config = dict(
    num_attention_heads=7,
    vocab_size=32000,
    init_std_qkv=0.0147,
    init_std_o=0.0147,
    beta2=0.99,
    weight_decay=0.11,
    warmup_steps=319,
    decay_fraction=0.854,
    final_lr_fraction=0.02,
    train_tokens=482200000,
)
Each number is 500 + 40 x the weight over the matrix's rms, rounded and kept within 0 to 999. Layers, rows and columns count from 0. Numbers have three digits each.

# layer 9 MLP down (transposed), 2688x448, rms 0.032, rows 167-273, columns 64-127
534508542514510528470518485476503514505491555520489486451546393494466485508506480468527560529493529491494506511449469562492506510475482461537505481500491533480550478548571468529510466555461517
512507509476478470469466444526449544494449489556532458521498470450476483505477495523456469535514509478573534474431489481550508532533504500524504528473542422522537523537460450515437510528481500
478478493508457504492490493549458516506522476511466522481522428482498521480468555510546527489457572492551472540477514575552458494500464499514557450474471493532551474388545581492536470476514514
477481477531484519484517500426508448444528499464473472449455539476527466508519510478515518506508487514491542558508536549480520457483547482586467537491536493515524491512463486487509484501451513
559481527549482441445426598492541476517488553485515443510437465562485477573506480494493504484543424508513523525514514604574514472530495507519505501500467419451632543452513462422484461477495443
496496467494479510466505494513456494549472509535530491486521495475496512520466466490493491491489463521496514500487571531499469456502518509483519536489535529500526495475452521473526526506507532
485518499527475493497507510504459542464522486500514445516550456491521493471507541473534501527492480482489517551512550547488567476505476555505547421518540548481513524489504457466522517540482522
481522525501497449512538469552468515536526501528484540469523366530499497445435459477478479474490502508524496530476454465550469524467465482451534524502477476480474528565514500488487545514503503
467521581472579485508407359450527440512607503438466482524521496492562480586476544520534507460568526488587559525403520502470580489518456527541540501530502538471516501475535489419456536608502560
508548533515465502554537527448438512496538516467560529533526473511513599446487515458436595462499522433506475445512540463529554506535454527519492458506482490495518475498515423436487470460452526
518449500513481489553563571425520543494515504491565471533499435492509519462486508527464525533579483434486532489467497509479506482413538537506479527515508424471457523568552447495572475535470412
488560514442543484499620547585472507513536455492508506563510570453510581568496485522497448533496504422434522570521455531437579546456540549528561491525410563503504496512569543533495538436473421
472534525550523487533527502551510437497466539516454475417465491511496467586479578565444440460547466505436469528512463507513550532482498458472510554534487525519509495509442529500501449446528504
531477515528486543502492412472571471512602487511561422488499415469494519478492451402533439496529523572499500475455567477575508505602476490474506477543525495507483530490499490509499477532523546
472508527568453486461507444545582540502494511550526501477505466528484497478468476521501510502518455519470471478473465458487513484440498511543524517486473511526496511509465512463540507535510485
507523522481493498500509526567580496543490478524523548549521403535515541535500508520493479507477471494566491543462496500523454436520527535453543565506523563550483549488525465508516452588504481
519526515481460488528508490484546498483543544507475529503537452439499494493500426597558511516518510479501516496484535503484514516478452476437536484506473526508460529474482453514463528474483477
500489520467485554447491533426453472374582547431609492497563497509457524507508513514422485490439529505508391520453469484501457544430505447499435571516458503528443486505480468470572582505432592
447544514527504501495496526498561485426546488493568564511517538495492627475539466484466478494533485479471478491524542508578467502515485513568537483526452468500473491509524544444480457511534527
569513466547487449530493589532486498443507596451521540547360507533439534430562571567430511570478569556395600530464498585492538540493495501533422593515562490459480471500453581418526504449438506
461430483496450504601512538410585489382581519540482493461457534539510441498470579558549405425530438511506564539536438538555494534499512513469539521416541448476529502472472537514506473464585410
476469484512525470598478454545508439516459514533526551530445498549540550539463529514449550550475476492490522502433567480576550531480488510482510501556497484392519547453499505559496512516508489
541448533550488433445515464494515536468581510459520461498533479485506555537530507481554504496498460485519501564473544500497518489461459574479554515476447538402519531472467497547476500540565560
578512462436521553516531489498556498478509484440504482525492457512501527514466413464579510457499501506426523563475438476465521518493454549483490483501462493527456488517539491486475522469543467
489442571557476537524463443574441456469507570531476486500464486465504516549507598463528459507480441500544506449535512570548482457538468485533599484493447528541474604567583488565542565573466565
510590498488609520488471537522480511516482527583518497535460368475493485495513553544488502468475506514437370492415564548491525582458490424576545502540440524558525547607412518400505578497469514
491468515560440495514494425578570529528418544457475438549508389489480457505484524468568478535545564568440532501494587493593457528488517572454489507555559544557466494489443486522502534433478485
477548504509503490475521501579509481469523527490541484514470581517501530483465490465507419483471505488495550557547502530520518516516510451426537464530557546460515491500500450579535507502499566
571545545503426504506449533495531563469477518515530550524509414518492440530420526532471516470474517601463516515480538510480491503419493461488462526470505567482503537586483520452508528442496526
547505448483540479498465453538466510531445508477460406432563529508544458488520568468514473486569496489537475432500423564495528577462547488550591521421456527448527503549516571437513558434467520
541533488472439478426505453520504543547433408503513539468602605490503493569511507572501488518552556497477485411511418518460495484513567478475499475449416500467514465515474563435494463420552491
546503531509518543497543522506450526514514518499462488513503420473488477492561528498499533487510524555472514486483522536497535511500507514512500541505499522483538533515522543472508518473520493
541494500446502487490472529482501474433408541439584492467495443499495476495501555540431550525467507522495575478484462443461479468460490520500453487482482506499523509513496454385504476487537484
522505457533496488527469506475478499506506587456516471484501615455532469503635482454521510451499437423569505506449415514557464491553479507559425506478501578571394565508498504519467447451501456
501502506528472479506528471468568467517526490533535488456495376486454531511547498439494515567483439486469531491488474507443426467482490412552523466526493537445508549554551486497519471475506442
521477532527516464415451504484538492577494495498441510552523439475493523528554516458419508532530538566488466463472442471516437437541519422513456505504486519484502499571536530522460505507510470
475472512462522533478492475471458513560469471578508486493491453479525441550486549494449484517469466515483491483507505519570461510528523485435520543522513502527516536476486545514524492466523549
464477475456523516527460484487476487493512554528538507494516445435511456501523540518403523506498476487468451503504465535509502439471498455495494509487483496509480547484493520512531510481517515
504487483517540520494547510506516459452463489489438516523431379502462511539528423503536490515466526470517489577478434484548531535496537476503475510520531510626482466498498511531523543533483542
489508512422459548563517483483534496528517558542434588537412457483457451504541464560404467498486484471482478519430527596564487538446509525503474479508471573567504501466409507538527559576451449
425477556547566433498572407515469527512455546561415496533514485528520366516429507497495490537494555520492497502509539517433548448496459475455539508478498432546446517460473539552448459441456578
511458561535484562490473553460429457501558510407464543465477482457529556603423421552524507471485604486519461544438561549531513534587479497457435483436486569586573503451442433502531564509527529
494431536538490542533495525431500561527542523572479542529486360435441459505463527546521469480477509552482539492501522574476433499474507453542463531519478531519479542518542579490484521481469535
485375452526501436534546516578480515534544528548477504507537393546570427508519479493622467461456408439452473492474492540516502527529441570568527546543458471586452490532493495427501500479495514
506552533483497483543494476582577512488563491522565465508528453475536481424502517476535498500426461446473495532525510524486535556453519534456569448562534511447486539499493553515500550481522533
525578483529478543578548540452494545515477531462478533483522538492494535526450446502413557529451547479511563426554539469543519432472490549426416525477479427452443544472469443523516572469442449
452492528497489551472491507538500464471532438480473514492439380508478517483584479506530483494515451425511459484510543487529528473464436498486434497488482521559465406457465440450510513484479545
455398529416408472484464440510486451470470519534449451536542459515533440435518461455518480498552571557549546521437412553439472555525460474471516380561514535522502489505594569539454526594600444
456513505490416539373543519474474451460452444441474576544542492493526475469530473504521532563496457494422514547494526541555554464579503555467492422648463508523448508504445433631493494541470579
472478441560520456530461521520539507479586487493581555467587631547535424445449473478488476436501437413534505546517591505505508485433499514480474527430470442545498512413457497522500430467550480
472463530481511547471464459553466495496499523563533509493482404496492514578482512525457460514528522539462515519532496519539518481512523503453498498526481519453516532528527546529524507511479592
561478507387517476490392449441568593508420528498480444422456497572467486529510450532591509474478484488552477462492450537461463474527533511471521443567438495458474421489465553424498439505445506
477562456522450555508540513539600457530502520531489520514535420442488501491470518516550525543517478485500589511448467563487512541525481414484505504518460488527508532543503524592448498488554491
503504553474427618499521520512505503491555495593472505468513426551499490456543453498488490459532472452565572465460563497514529581506603550472490528486518534539529544499458472536478567517478548
530509601434515504544513498569482539563518474512496447455363481558401491564476561542491552621528390455546406497458426407520537566478521443439493527485432403610497446571509524532597474472466496
497510490536462477499566538430476525504489485489531459505520612452523450548474500438552505494442517486557527532549471470534531414429524540446556609498453538455485487492562498498544492449475585
475480488537540523519453554511537523538550552501580498417574475411484505442485424529557439548489528492497570544495454520414533462429461488484520552450621547500547508520487448547505521465429608
483470517484478441462563542500478461486489466612566493527528513600546538510459514428512571506565488477576522443446494462426487512463488500546491464470518552456410497454471520518560534558463448
550531486504468481568441461503548479476512501546482502503428519481467444513532479428485429482472553493607607378532569515536557400523467499489492464448630538513519506561485467586468508498559576
513459451520502533543544438450454489552479412542446467496582514459481412436491522479479490542471556472532448473433497581516521415448448511504510481453487514406522517512486435565477542478479496
537551523438501423508519510515490460539435564466562612502483443511416553489390512481581458427604505535433448501397416431544550596558529465530494517473410458440505344454489486507453520459496502
508521553462542475587505481518484466500560493451491463551460383529474432463511571526478512566567482505530471454469478466505481532520529432427517466434428515554560504535493424549482516551539470
513458483464553479447529574498505523498508527496560529533478497479508419563467522517574543452539486507451465508492415515432511495448460525488503455497486539517466512542541518529503543466436457
537542516455450449476492488584537461460476540502498607432438403491448522464425492540520501516527450426490444538495529432497534518456473468537495496469522537526602513446493476519530603534490507
473529414603565473425547568477546539521452433463510528434578415445519417477483491559485498392510473479447477470496483486479505439529547481525478525472540446507465504567473542456502485418498447
462483499474541516495477532488500519530447463503503449519485396478426507545481540479535498519579396501474514447466543499471473491520471453518481505549484547552594503457496450541553485479475468
486497556487507496518500531536577394487536508512525511454455617537562597478496533426525487503473521431460494481468478546563526475422458539577494487515492493501533470456499482515526459447474485
436533640509461499544550533616374504424486586493473530492502394490447512554407539552468450585501469499437546457538480564442613488499466475508491481577574439408499428488561568476486577476446543
403513428562460482466489531422464568480487479516447519503489458561495495521450446464496468506547491523499444485494427518478468544500522510545512583472475516559474487556469439462505507555400531
515465449527507517546488442484511521505561519501501443475475449517535457478480531472491499512476473529517555462548506465495496425556471482479487440476501494486517538533598544478510463558453536
466510523505518497466541523445523497517498501533528498527473413455486482539504460460518542528500534478522457470434480545508521457525460487420511487540442518487508494493519524469458507483538511
485521464567439541519473509538575475499466486551582561508514392532468525470498433518508503464552554495478483470504506501532420489532492495497432545533489493495468551528479521520509579456494514
528501460453505469500477515505539494509527559559493485502446399535447507466624462458486552498533493443481511494422515540461430499574519550504529452544532413547502505520477506473518517473535499
497560557552569452561503445495532464508533537422550416499444557439507494558454436474541459483505459394476488551511445554471544462463501471502486433487576488448526510489515483492477479463476511
519528480487527529487530497448474526527460496433458606447537442457460534447458533549437482528502501413439486532559513584456474518447524489504514408472539491515499423501546507513562512490563489
479504466469517501513461492464437432552515438510519470500600492543501428587448533458473444440544514488435468444464536420537416512459484432464538527583520452412493583497428517485454478462527518
471477470424468488472520427474466493519511448499585470565471515514517474510563450462538502525510506493545501525490490514497505553486486531495514548555431488445507455468483475478518533522566455
515477472483477494515465559590447456530531549539449526495514388471475444535526491501539452445549513536516464463478423480493494544537470594484483525477508489484586470505503515495493557504494458
417470527501461498542489501521462412478562399547537533479587443473480420418462600447541476478517481507469564420516477504518520487542533466536505476588583472588428518547526484563465488422547553
521552503554484558477574524483554457518468565521520441471506429480512526557457551537493493458482403474513483554500524413557521514506596477416470581489479462511515534525450484460438464556582527
480492523505487481501463551512480516515467511478518488481487433498503554497515491488475543505518445481495488527522554540511472503520487522511531444493532493488539510480470484534514472502492510
539498398449565507430507523491466531498489513490486496493440760517605525534493457570487506551471476543486590519528453502489449501478534532468486575507522506478588512490540491486558473486420411
406419480460477557474524496475557517521535560539479498490451439466484447492576489515493548559501448402506396482461455464562482506517482503495458443468477474474471503463569545566520459474482484
508544458574547466549388427467465494485469512469529438484464491443451501477477489474554496414581451457471506489442535500489487509493448466493550442519498499503510559553522434532518485566483430
457527575471450448507544508567466539540480596498512456507465401502450501509498481484526512519539447480508460457468474547491568531455462479499519554562482489503528527481514390544463501449463483
537557441517475509492560477522500517484493504525565547539515504544485483453445511512484506520541520478478508524462569510503477514508592495518499446474431590507465483540484569454535472556543533
542463529550483537512546583485467530502475460424510490484476420519477574492482590466486552555500502590410476490431586523514510535508501403498606531545479455516508516514421499506492487499508548
565541460516510503539532603493522527502547484647487547470488460483468552479450548481561504529608557487456553479471543523407488538545542511563532467550519518495424429544494552456526385520397510
483520434472522460556496479433531439486571567526526492518470460578523522408497559491493455436518526488504460547557517512552538525557486479546506537517512448548523412526423511423481424511468541
511447510558495482522509558538517616504505505541495482414533432488483463481522543475486483532520505532430516465472455497463544483490481587476469566484474550533425463462430540499532512491455386
491401493541516496480612544455451557495476536459451509404501450543467481506520498491474500392488558546433537543439519528482473480399452496468415453528538489489476519485566511546397512392415498
452528527482487470540561496458430520514490440594463511541495463475462416535428527453486478528554517531503438548446482469461593537658525486547484489465578507534451491521551474568506565557499471
486490494460481428495416495464578511443520464523576514519508567551491559537519435400517482529414520479393462510529531546438504544448512547527576569502529470441506536559523496470610491492483451
474470569530575543537500460493452420476440509449460462501423471475472522458471450536492440386454439493487442534589495483537496459487481459474485541534548479584477401522447369423494528524533466
473542491488531500465546423479505558496515551511488568468558429561518587512543448506498476522479537457519554494516490497495517473506466548497496515493513541476509556581546530549460581498526513
522406514506485473414495609522516444497465478441576470546463368485434470532501505447387483559559448542470472508574473553558463545501502444520502488538495609506506419439457521496526425485506461
536544517411492504444505457404510480449525518489527475508501490483485528556472464440447495449492537481473470451384558569443516527527521440486543520519495491520457530505556535445516486603453540
446482558490420538499519485500501471477565498480528539540541451567479472489446470495510450554537578470510487466499551609465481538537487501435450495485523553506477440420459420526519473545449493
454502494507521507450544480494480498453527465525551523440497427507453486439446455497517516478506479519497505512504478458541574493530525540505477492568517475510469519499447523431503525466470523
469432535519529491457555477498534558501457531531515462522570407524495502499546422522510574463455432501560552470469418503467519533482508445437537487421586524514502532576482497476416419501483469
455512470497477470531436517572525517536481505554492535520471399498455502512514518456499522483505543476454467472465550464495485447556499483545520513521495490466469504513473513555516475472544533
462555492543444530503502531496506489485486449521486499510503542482503533463442483538464476511473469493505444471458461518445547495483465548469490457560467470466528563447524497497510550446483505
524557507489572537534509515453498473520532438400568467514511462430519534485513531501498477489507524477476519506389501492474477506503512490524517500509498542521484479488541427420543591542500459
506509497566516468496515489501448512497509511488465530546534322487534517433489524436522587522461485515492487548530540466483575530536546507551523503555550597472463533539464482466533503492431508
499575482508452527457474511490499564543542552510442564504458396535467437487500553503478504514510584459575543539464484453498404482514492502517490475515523514558529427433474486508468499496524563
461570532514474493556465447519518494470530554474524524434536530468501495468544503484477533487448499433447506515522531537515565490473519500462517544499556509482492472487545505484523520504512521
482483451490573488551510494529405476511500517532536520556493490570513545581519445430487546507557459490549420426555445558580459502489444436561477448549425506497463497617541486480484483409513547
# layer 9 MLP up, 2688x448, rms 0.0413, rows 168-274, columns 64-127
474479523524505475526483476511518510455509497480420565527556481532524534508488502528497510479490539480433528419513473491493467526467517462490483507450589484556547501522484486461529473396451473
452526537548500510472501534415470470489495447458428504547520511466502487515440454499518507538500528544406509497450524525449512434527546472479449523535500469497498459529464503440498538565494518
535477492530509459502464527535457533498488466523490487638581511542500600512514477444571463527475447500507425490472456496462515529498511484550474513512467524521528476480506507472552562468498493
595522477572508518540491502506520503449496487546455512470538488507473501487407587452533423475468524511468529504516525553476481482532445486533497460519539481492507478512424535552525461541449474
532492532501526505498510514529550551499463438457517477493513518503487448468528494535502471470498569473493442474528491514465475557478514480528519481493476485439494492507447557534515480510551536
540509478531552574535507449444463584508540483479471524536546501488504472459501527455525550535549474529500483549495547458482451473528539414519435497505423502502482487470508489487463468495490517
570446518524533486492543435442491502457449529466471491512549500426492516494488553539485559501521526527486511520489495467504490477423552514505471551471512476447435481510473493566453466538534453
575391580528540559503538529507413470439442499501484511493557469597508460539465500603500562480525532551468419371540474521478492548520541434536493471424410504534515458548419497434477463507504430
448491470491536506457513533521536518608433442496473470485493504510509520530534542445464505552482547514486449448488450584454490510490480542499490508478558457434512501499473523579544517463465438
502523518507503505496509436465588519521496462492437490553468460544449435587507520491429547551585582554558517462562488522501493547538525382509472465541426482480531492574500546472414450521472526
466478533522529450406438502466460532553497538461424470512472496574481479496509563448466462435501512542481502544480562473454520462465550509640470577452571520476527500453477494501526529521485513
484513486537444494517465475513466522553504497502495462532496476466502495499493425459516460526476507520452582521573453536548448451478468486480471478521510486524497587536493570511509484555541445
459512500462519547468544485499519567414524423516421492467494469438459526560488584554474571466523498535459515410483520548434440491532650514629508498449561468475498501530429563513489461547457494
556383502517533580485448505430427481549462511459471400476565480520476512500543566532483489481530589559450500478490550449521504518456514462546462541481466479491451485475464489544558515568436552
478465508461493514527512521479533488488417510472481517536540490513476531517465514462479578439479511482459491488461480505512510524498561488490469466465432468477458569525494558509440480412484490
568425512489517567465468512426541498554485458422442559545454491456456549486554499462489511496512507536550533456539540484530473481528509464545433486412529513535622468520493466449488446458542507
493490484510490503546449501510521549481400477524442465559487505486494557476552408443503523553507488511499546432546506512445548477521509482521531456566451472505471489554449536443477474497528464
530519501473494553479557454516479503500484469501489408471520447512444441510507492540468583532534567556510545508546535455468511561528505458504478448453500494450476507548426472492459497595533477
492531539520528526512596486525458477456514456441508539509544488507475452574446529524519422522500571499378511473510553430456559520473540466499547429502494463490495512563545577549450556511512506
510507525516493464530565482536440516496447455499494555539501458478510571487497486450457518411518533536433464460484588540474518489557562476540499538490490490415465507490487473505480497565446598
530488485504554567471508535462491548516488460483475477484520477449459524518558460521537459480499526502530515475569459605463491449469486499548500574503483498500448498586526504482492454430522423
578473478491518496463493552471459459478496473459470483557515509554482481468469495493531550420522519511473482496499511426526536496490500481479478507460484463516458532519489490551449511471483514
569548504567477497502537502540475454522507528519464504497444428542492540519532461479510495555538552577496531483557466451530549427466586540478508488550505477571499556451438509458477534505519469
465545443483520436493523513457510566490487491471520504491509473475466523527519412597510532501487491495491500460576465417481554498516523459507497495549480467505518473475439510480545493455490474
447508558525500482488555520561422514508457462509565533506653467496516531507487452427490428486537587529455536471598390440529504494531505472486475435483539496475486497499408505444510543502509491
552527543545540449421478465528459511502498486490470534597579490564479482487379581480507454425440586506392575526516553555424521525480459489480428494531478481497531455538540471566442495505441510
500480596539523556477529501501452488512468515513463481497528507485480498467487540535461491435537527518450464463496520508483561555487550520542435536461466461471506503497508555508441510524467510
490471548509583505469523439446473538545530478548495478518486443455438519538523444504461443536463589547554530505499545434465508494499546539492436565523499435524538494433573594606486502603525408
506572487473556477509451505506530464476494503497476519470535451535510546535460509515477502524428563546455480463496528507511526542530622498534440486567444446521473473507453493517506504512522547
477414440485489455433499513416477486495422461443539534540504491552499526508492509502462507456531549523512497508537495439543425535419434460525463491513588499446526548527486494520542529510492507
487486529526534491533501538446544508511499438400444453504512492516508523517476535435419502493510478533474439517424562468538454517495603489476510467536467471520464493473467459552487486445468478
537532513521506509547502455555468523558482418472457505525481483516504503570494490462476513501476523522506475507507545494520564526462517464481511524495512445472451475507521544475518487507527503
506523535438554547463514518504466507462432463479478488520539440524488543494435468495425479528449562574429523517547477568467553544450549481504449440444535477407576445543499467515501560491475592
535500503435501466486529497481515488489402539525471503558449479509502517551462461511486557402477541500474535505531442425458483479518482546432455515451535432490531527508491467518505519556491474
489451452488563440475493540502449534464487520488527498569493483486471515448576488501481495543461460531502495457547558474527529504421524474502450557508524436435503473485420543549499510475518456
487571541495491480470540548503512490526462477490497529559506496524491551503499464510537603473510510496467536521495452504496459554527502478467476513496509467512521485491490477460426515542540456
455543517511492509494525539486492542457508508479467499518528493549493518497450514506549503528550555517574477529495449456506462546546495492536472485474450467488576482479496517473500463525519459
427531514523485543518454450368483533530455493452478469550532463542486509527546556519506544538624453543535410463503512587442457498489457545509529514447458431438470505520525531499590482433562435
509472509539573474545502469502407518552450452490472480447508497507529550497550541527493487441491551505478461496543541482455522453518518440476513565452551523450464491591537552503515500530492523
530440475481555503456520443458494565471556449563459488517548487496491596563536541480483495450512480509496476483542491487493475462523526478448489584522403481496546456577559551554515478536471498
520507469489525500492507401455559515453466496410473493518501415527426445461507469464462482536571515557445560494500551467506526527474476535520554544515512397487473520528510537538498431557510488
475553486495536515499511451454517451602454461515434538498534468492468494593492493501511551541558534506454493503461545543432489484587521495529536483453507433503435462448508517471487547590553438
494474551507527489577501490465451501524507525462513500460451513464467504549541501525525540506557531542477494509520502536475421511503535419516553524593487465392504492514510529486472472491491497
597479461545472488518451494458420511529422471469449495558557503488453561533494480532489549488527539498543561458559427466468506466561501503505505479417438508511528534530473504481506423558513466
544519522499561519539491540545469500495505491468414485489530495515464414501454573514543540352483506518444430447491514545450613497500535495564498548522490454442535500469498586592487546530456525
531537516528574460468485487449426504542496460485523449544506482401491531483560487486483440503486489510469517452535461529475502516475467513524527587434522439492484521547464488523491482563496445
518521462519487511441471530531472503564517483495452533539502437532495538626503545490532483470528507548467527452556493558528535501484573508541468570447466520400531479482477440623559484474484524
522435561482533474501474458528484597666482466515465462558553494541497510505473573540501482436513513494569502401458529551488497493484504460508458592408548475500497460527518534498542515498502440
525500531437500426424495570422436504492456530478507478533530443522472535526537486469473496500528511550458529548502537441505527517527504552457482538494446507508563461544552546514489543474488522
476494549503514517487509458519507537557432449454469519504566462509483504516474563469489549559501511521526488497520460521526521536465528439487493514500575551495486476544479431481451529463431503
577512461513514454462469552459504472516395527459459472482491477486453518522564419527465531444469584515432529557493512514504540482462506469524531480502562485480414494497421464601508500493494540
510481482543504494492457545398448529548483504428505487576492472577498493527517517491520506472446533534516452493442465535510449524437467462549498519463540474502554544497439483494511556536471433
530434525499459465500546562404556482530480513445491537500511491432471608580497458404534585488497528493540479503531516434487465458574536505479472509472425474512437484507412495520544486552491505
477481494542487451418475449407443525538472452491465540494508484521471498449583454506556522482512467537495600465458500497454558499518478499533444529480550487467465479495504510479483528538510449
473487495493541538379474516547487551497396469494445448492471464502489556560557436587429515542476524549419606481520605546480448533566568535477547512558528462565480435554451450533561549505466544
467552510524519457546545454475530526520447473584448523531545460510465494574454482452486511474428516510490503396548496518534542494525491501522593600475492480513537517451439471459476473387526453
560465604449509493448497394481428486522499506474540421636520478485477475510424458507508458483559501513484546520508506432529539572510531481481434546510445486518486434525491511554522559514522397
535510591487531546476472522452499483525446513489477520615480486529478534528518529536545524538520529509427471480500461534456487495476469486484528551467410536544566495437467464477517507475477491
452541500543536509545507527451495457437489494521473581560482510575471545498506467518483474546610522521504587572571487528570542597480489481525532405569460495508540483589519506501502502493487466
469471544538542484459490443469370477518427519503486502518481503501481473553462523480454483448572463535493456552544510569485467553534543438530512517463464456481497467498473540557580480541450502
439416529494503461544451447514440504471519401508486494526529490475499503503490500577488485488494533528500516417509469497439477531459519434533471573501492455461467507467461497559507459449542513
498509456465446498556456464459478513529476475468419489552474440430440524517518507548459514543575500546484472529547482553499572532558578468502476542479481490525562501516456482536492456516551589
486441474476552540458535511455480570475367479458463492523475476448486503513502479488507446554466471533453542579530478460442499482487534445572489610528506549545508457533530519539541513485464512
474530528523525544475471473541487504499520481465476497563462493450497552454526503474500533521490527533470455480509450490434486521575524392512458610490540479464550554505427458534420532552501547
517464467488502472442561466449457487463521505519498468508528500546470472504475519529440524467488562504528487472516462497497428498548549478499529532522480478436504505478494539461520493550528541
473531525485537519546443511511436568565492483533475528544528427495444497514506498538478577491485454559463430540545465454490511477570500487534558478436525458427510500552484486441420507563482430
447529501537530472465503503528441465450482481427462538512526414532506548501454468512566522504492452547431526473536520491434492484533488461542436436549498435505438514577389478590524516527520506
570478480498481483528422541559534527514475522536509482529546465416490584522582469482468574493467490506440524454506496444469546458498520534529509503536526406454551479527442566523532536554571486
514495521498465510516472446568490496537469517522500565532526492508494597524515459545517505476527486526474432436472512460496491477511458542525476539561491465564470502493490523567488521455528436
500543498472495491478513485415503564485564481491426505462528484548498467501568474469537480514539492532475560498518524539529455515504572533557470570488512526493517451477477511465522534491505488
420489507459491509541541494491517548442493484541439567507477480556472461502465516544451545444557452553503464475567506537481546521528558516476489509427533463458564504463481516531438457419484502
523473460470438521439579498455545553552522451523480510526554484562482457508490514493512514432511498553445501552615456433445547520543489442531506498415553464454445463464468537526464502532494492
473506505495510448476417503434486573464521510440488535577543447488434500455475433494485458531545528549464461530499516496473496574522560501505497454549550466521569510540414493512494452502485480
483431478517434478478482538514528512443525491511497496512505467513441467464538476454585523562580578506516490439546486563436438455558471486553524517471430478620527525465451612613468526455484445
466499499482518500509466433464574581498476513514506492557520440432460518494562439518524431491479533519495584529534486604453509536427513485471484495555550511562550447542458573509508536451482428
537494458484530536470459552480514472487480530505429505494467478533467501513515541503562496502474482516545469471529528507489471484569541463497511464445542484541499511510448467496486558524466532
521507443494501518455540504515461517465496471542465450428535497464449450525471489489464560520492503525489507528527566474540601498473531476472496519524545507498502565490510517526521556515534462
541565471508485473488492514466479469472504504444475571577541458525445573461557475515570578545536523533466465561604438439541488513464496526484503512535496451510492550463482494522515416492496453
515502523458491484512491531467470470556488493414533459561479477574446490520511398512561588579549562502475508515502470536488429539511437453546440488519440445509547507482513451544496438522521507
470458555510545471509491504516520450478517498483521511562595489528496438600465527565541476521527587517525459439476462506458423532502532467530486473490434490487502459493532534569479432544496398
455525531468492455518481453455440508515524520561460504461473494509524525505527516512473441392532449480513472482492536566470513508490610456608462594462487444453441467490497544506571513491511510
457502531516495538464569578488462543541472479483528539486536427441477515534520516485487507540458476563448496503562562513449503449488501467499447480451506481454465521516520468423580485506573547
473448509483522519463526532566468567611501438509479488627502499558469504509541507529457532521488516521524498531529484531512508476540531519476457539463438504525497477501552544454518496490516451
516535464468568484534488479531494510507486515525535535532559447505500564527427412559556465466515551489532536393560468524506513502516536503581583555456507504507518479496443520514511434516471466
494482508445521510513532507459469560445506535448543500550488486462473535528551509497398524452529463533426462465480546452457538509490488581504502515578503456526478460529452457535542486570544568
555503530483494552439472478461510499510463437501447505501422458526478447493488473450476498536531471523503550547503521532473462518434492456549509564517519511507495536538515517533580533555571454
444445534453561459463457481428421562521509496468473548456542462480480472511464513447562435473519575504503542503532456463433437536487628508504410485495428456394485406618478578535485497523525536
465531507521528444478506465566502510503449457482462486480517502529482478563546492446516444512529557508477535418542487495472492497532538525497538505462453569535579566567522463491415561430512476
438543483481537453492526483479474465488489395541528508501460511522520473477470456489522480533518487519518510509506440502469469516493512461456492482545397495515477525502505486500530520472524526
519508534534484501612489435542540503541454488525547525480526455417470529541440552494493453532511492516493543437484536556501571521527484515491413480478503471488459509486503567508515445546488506
546455511478519534477533404481442548476518442488488514596429477465466484462468479548486441457586484513464570435494472475481478553443560480475418542560469409465450496537485561572554414544487510
494501487452496506485500487509459480494507490444486485546469497559511472509476522536551501595519596499478482479514544475448464428502485464488496467568509452555528489468546542537547446496489473
514474557506461403466538456466487548503489433532490505505568488547542460574453482399499532465507468566499472513489585594440465629472549453492455560430454487449525536479538566575521483545456471
431534506475524508510513534487413523466493454443447505601544460509484465461476497496495507540504527522501501522517496538483469447536496566538408496514450506488463503481447499555590493499449492
473443519551473488503518483425445498516449464489526527571500468507443498463497503495453540466477584538467462402540475495479488467503488477578416494483526416484526478466414544512476497476528451
508481576450523461441544549478491457476438473569453499535461480495473506531483546484468508506509519512532443509527538485483562569482469501526477557471488499491449489484517473521502459579482478
560463527461535521485490574554553501489443443491476465474510468514465459463513511504509523492515477520549495444512437513479484522542519471547512517492446470477540485568542612536540535431550512
501490512419472550548446518534502536499450461540447497541535472494474501533497527595497484458520472505490555513512437533523487536544465506505495431500501467507520432494542566471584496570420509
544505531492522552529444500556558461489421500580489489504534438516473497529474512485533474490480565546481594468490492532502437470525549446580527503499447494535496486501445589595567528502490489
551535508515570537499525509446527509461427440518459488579545479522505526536471482517473525525521467514531516516521551456511545520506489527520496467456471519521515522473471535519493408524479486
481447517456535453413493522493412506500499513505476479520466506508473514510531504424502442491526497517521547508578590442437471502516533474564530528439572482540448452532470539512523508549454510
595480499536542550505416504488536536543434469532424536473555462522491473540494506526526467475462523507536512393478485536501591425528524475445495429519459457485574498467515477483508495497449495
467523535470512513503497476433479541542479529533502475539541501496476519584491459530517518529536486479533485467458470516479384529532464441498486476472542458512517480454530546590482535490490485
521475519512524471453492510428496487537460498453532507545573477537519466491411491459498522509524542537486515535526571417519531522480486510501439618467469458550470547538435566544520485517501432
593477509511487544450559505460520528527510497471469482564514475473490515550517503479519526525525498512519469500455496490467447469507497511481478507459467484475400524573458496513456502491505530
425470529479478486428608476490441581519448510517476490596555485452467511560441524445452483390535494543492480510484551415477511445445436492503467546489540424379542442506466514493485489560458534
456434493521475493533536515424521528570465525428513505590506470526476534500534486565532498452558554514514504470501524503459497514470513480631449445471510465496545468492434510519499489467501485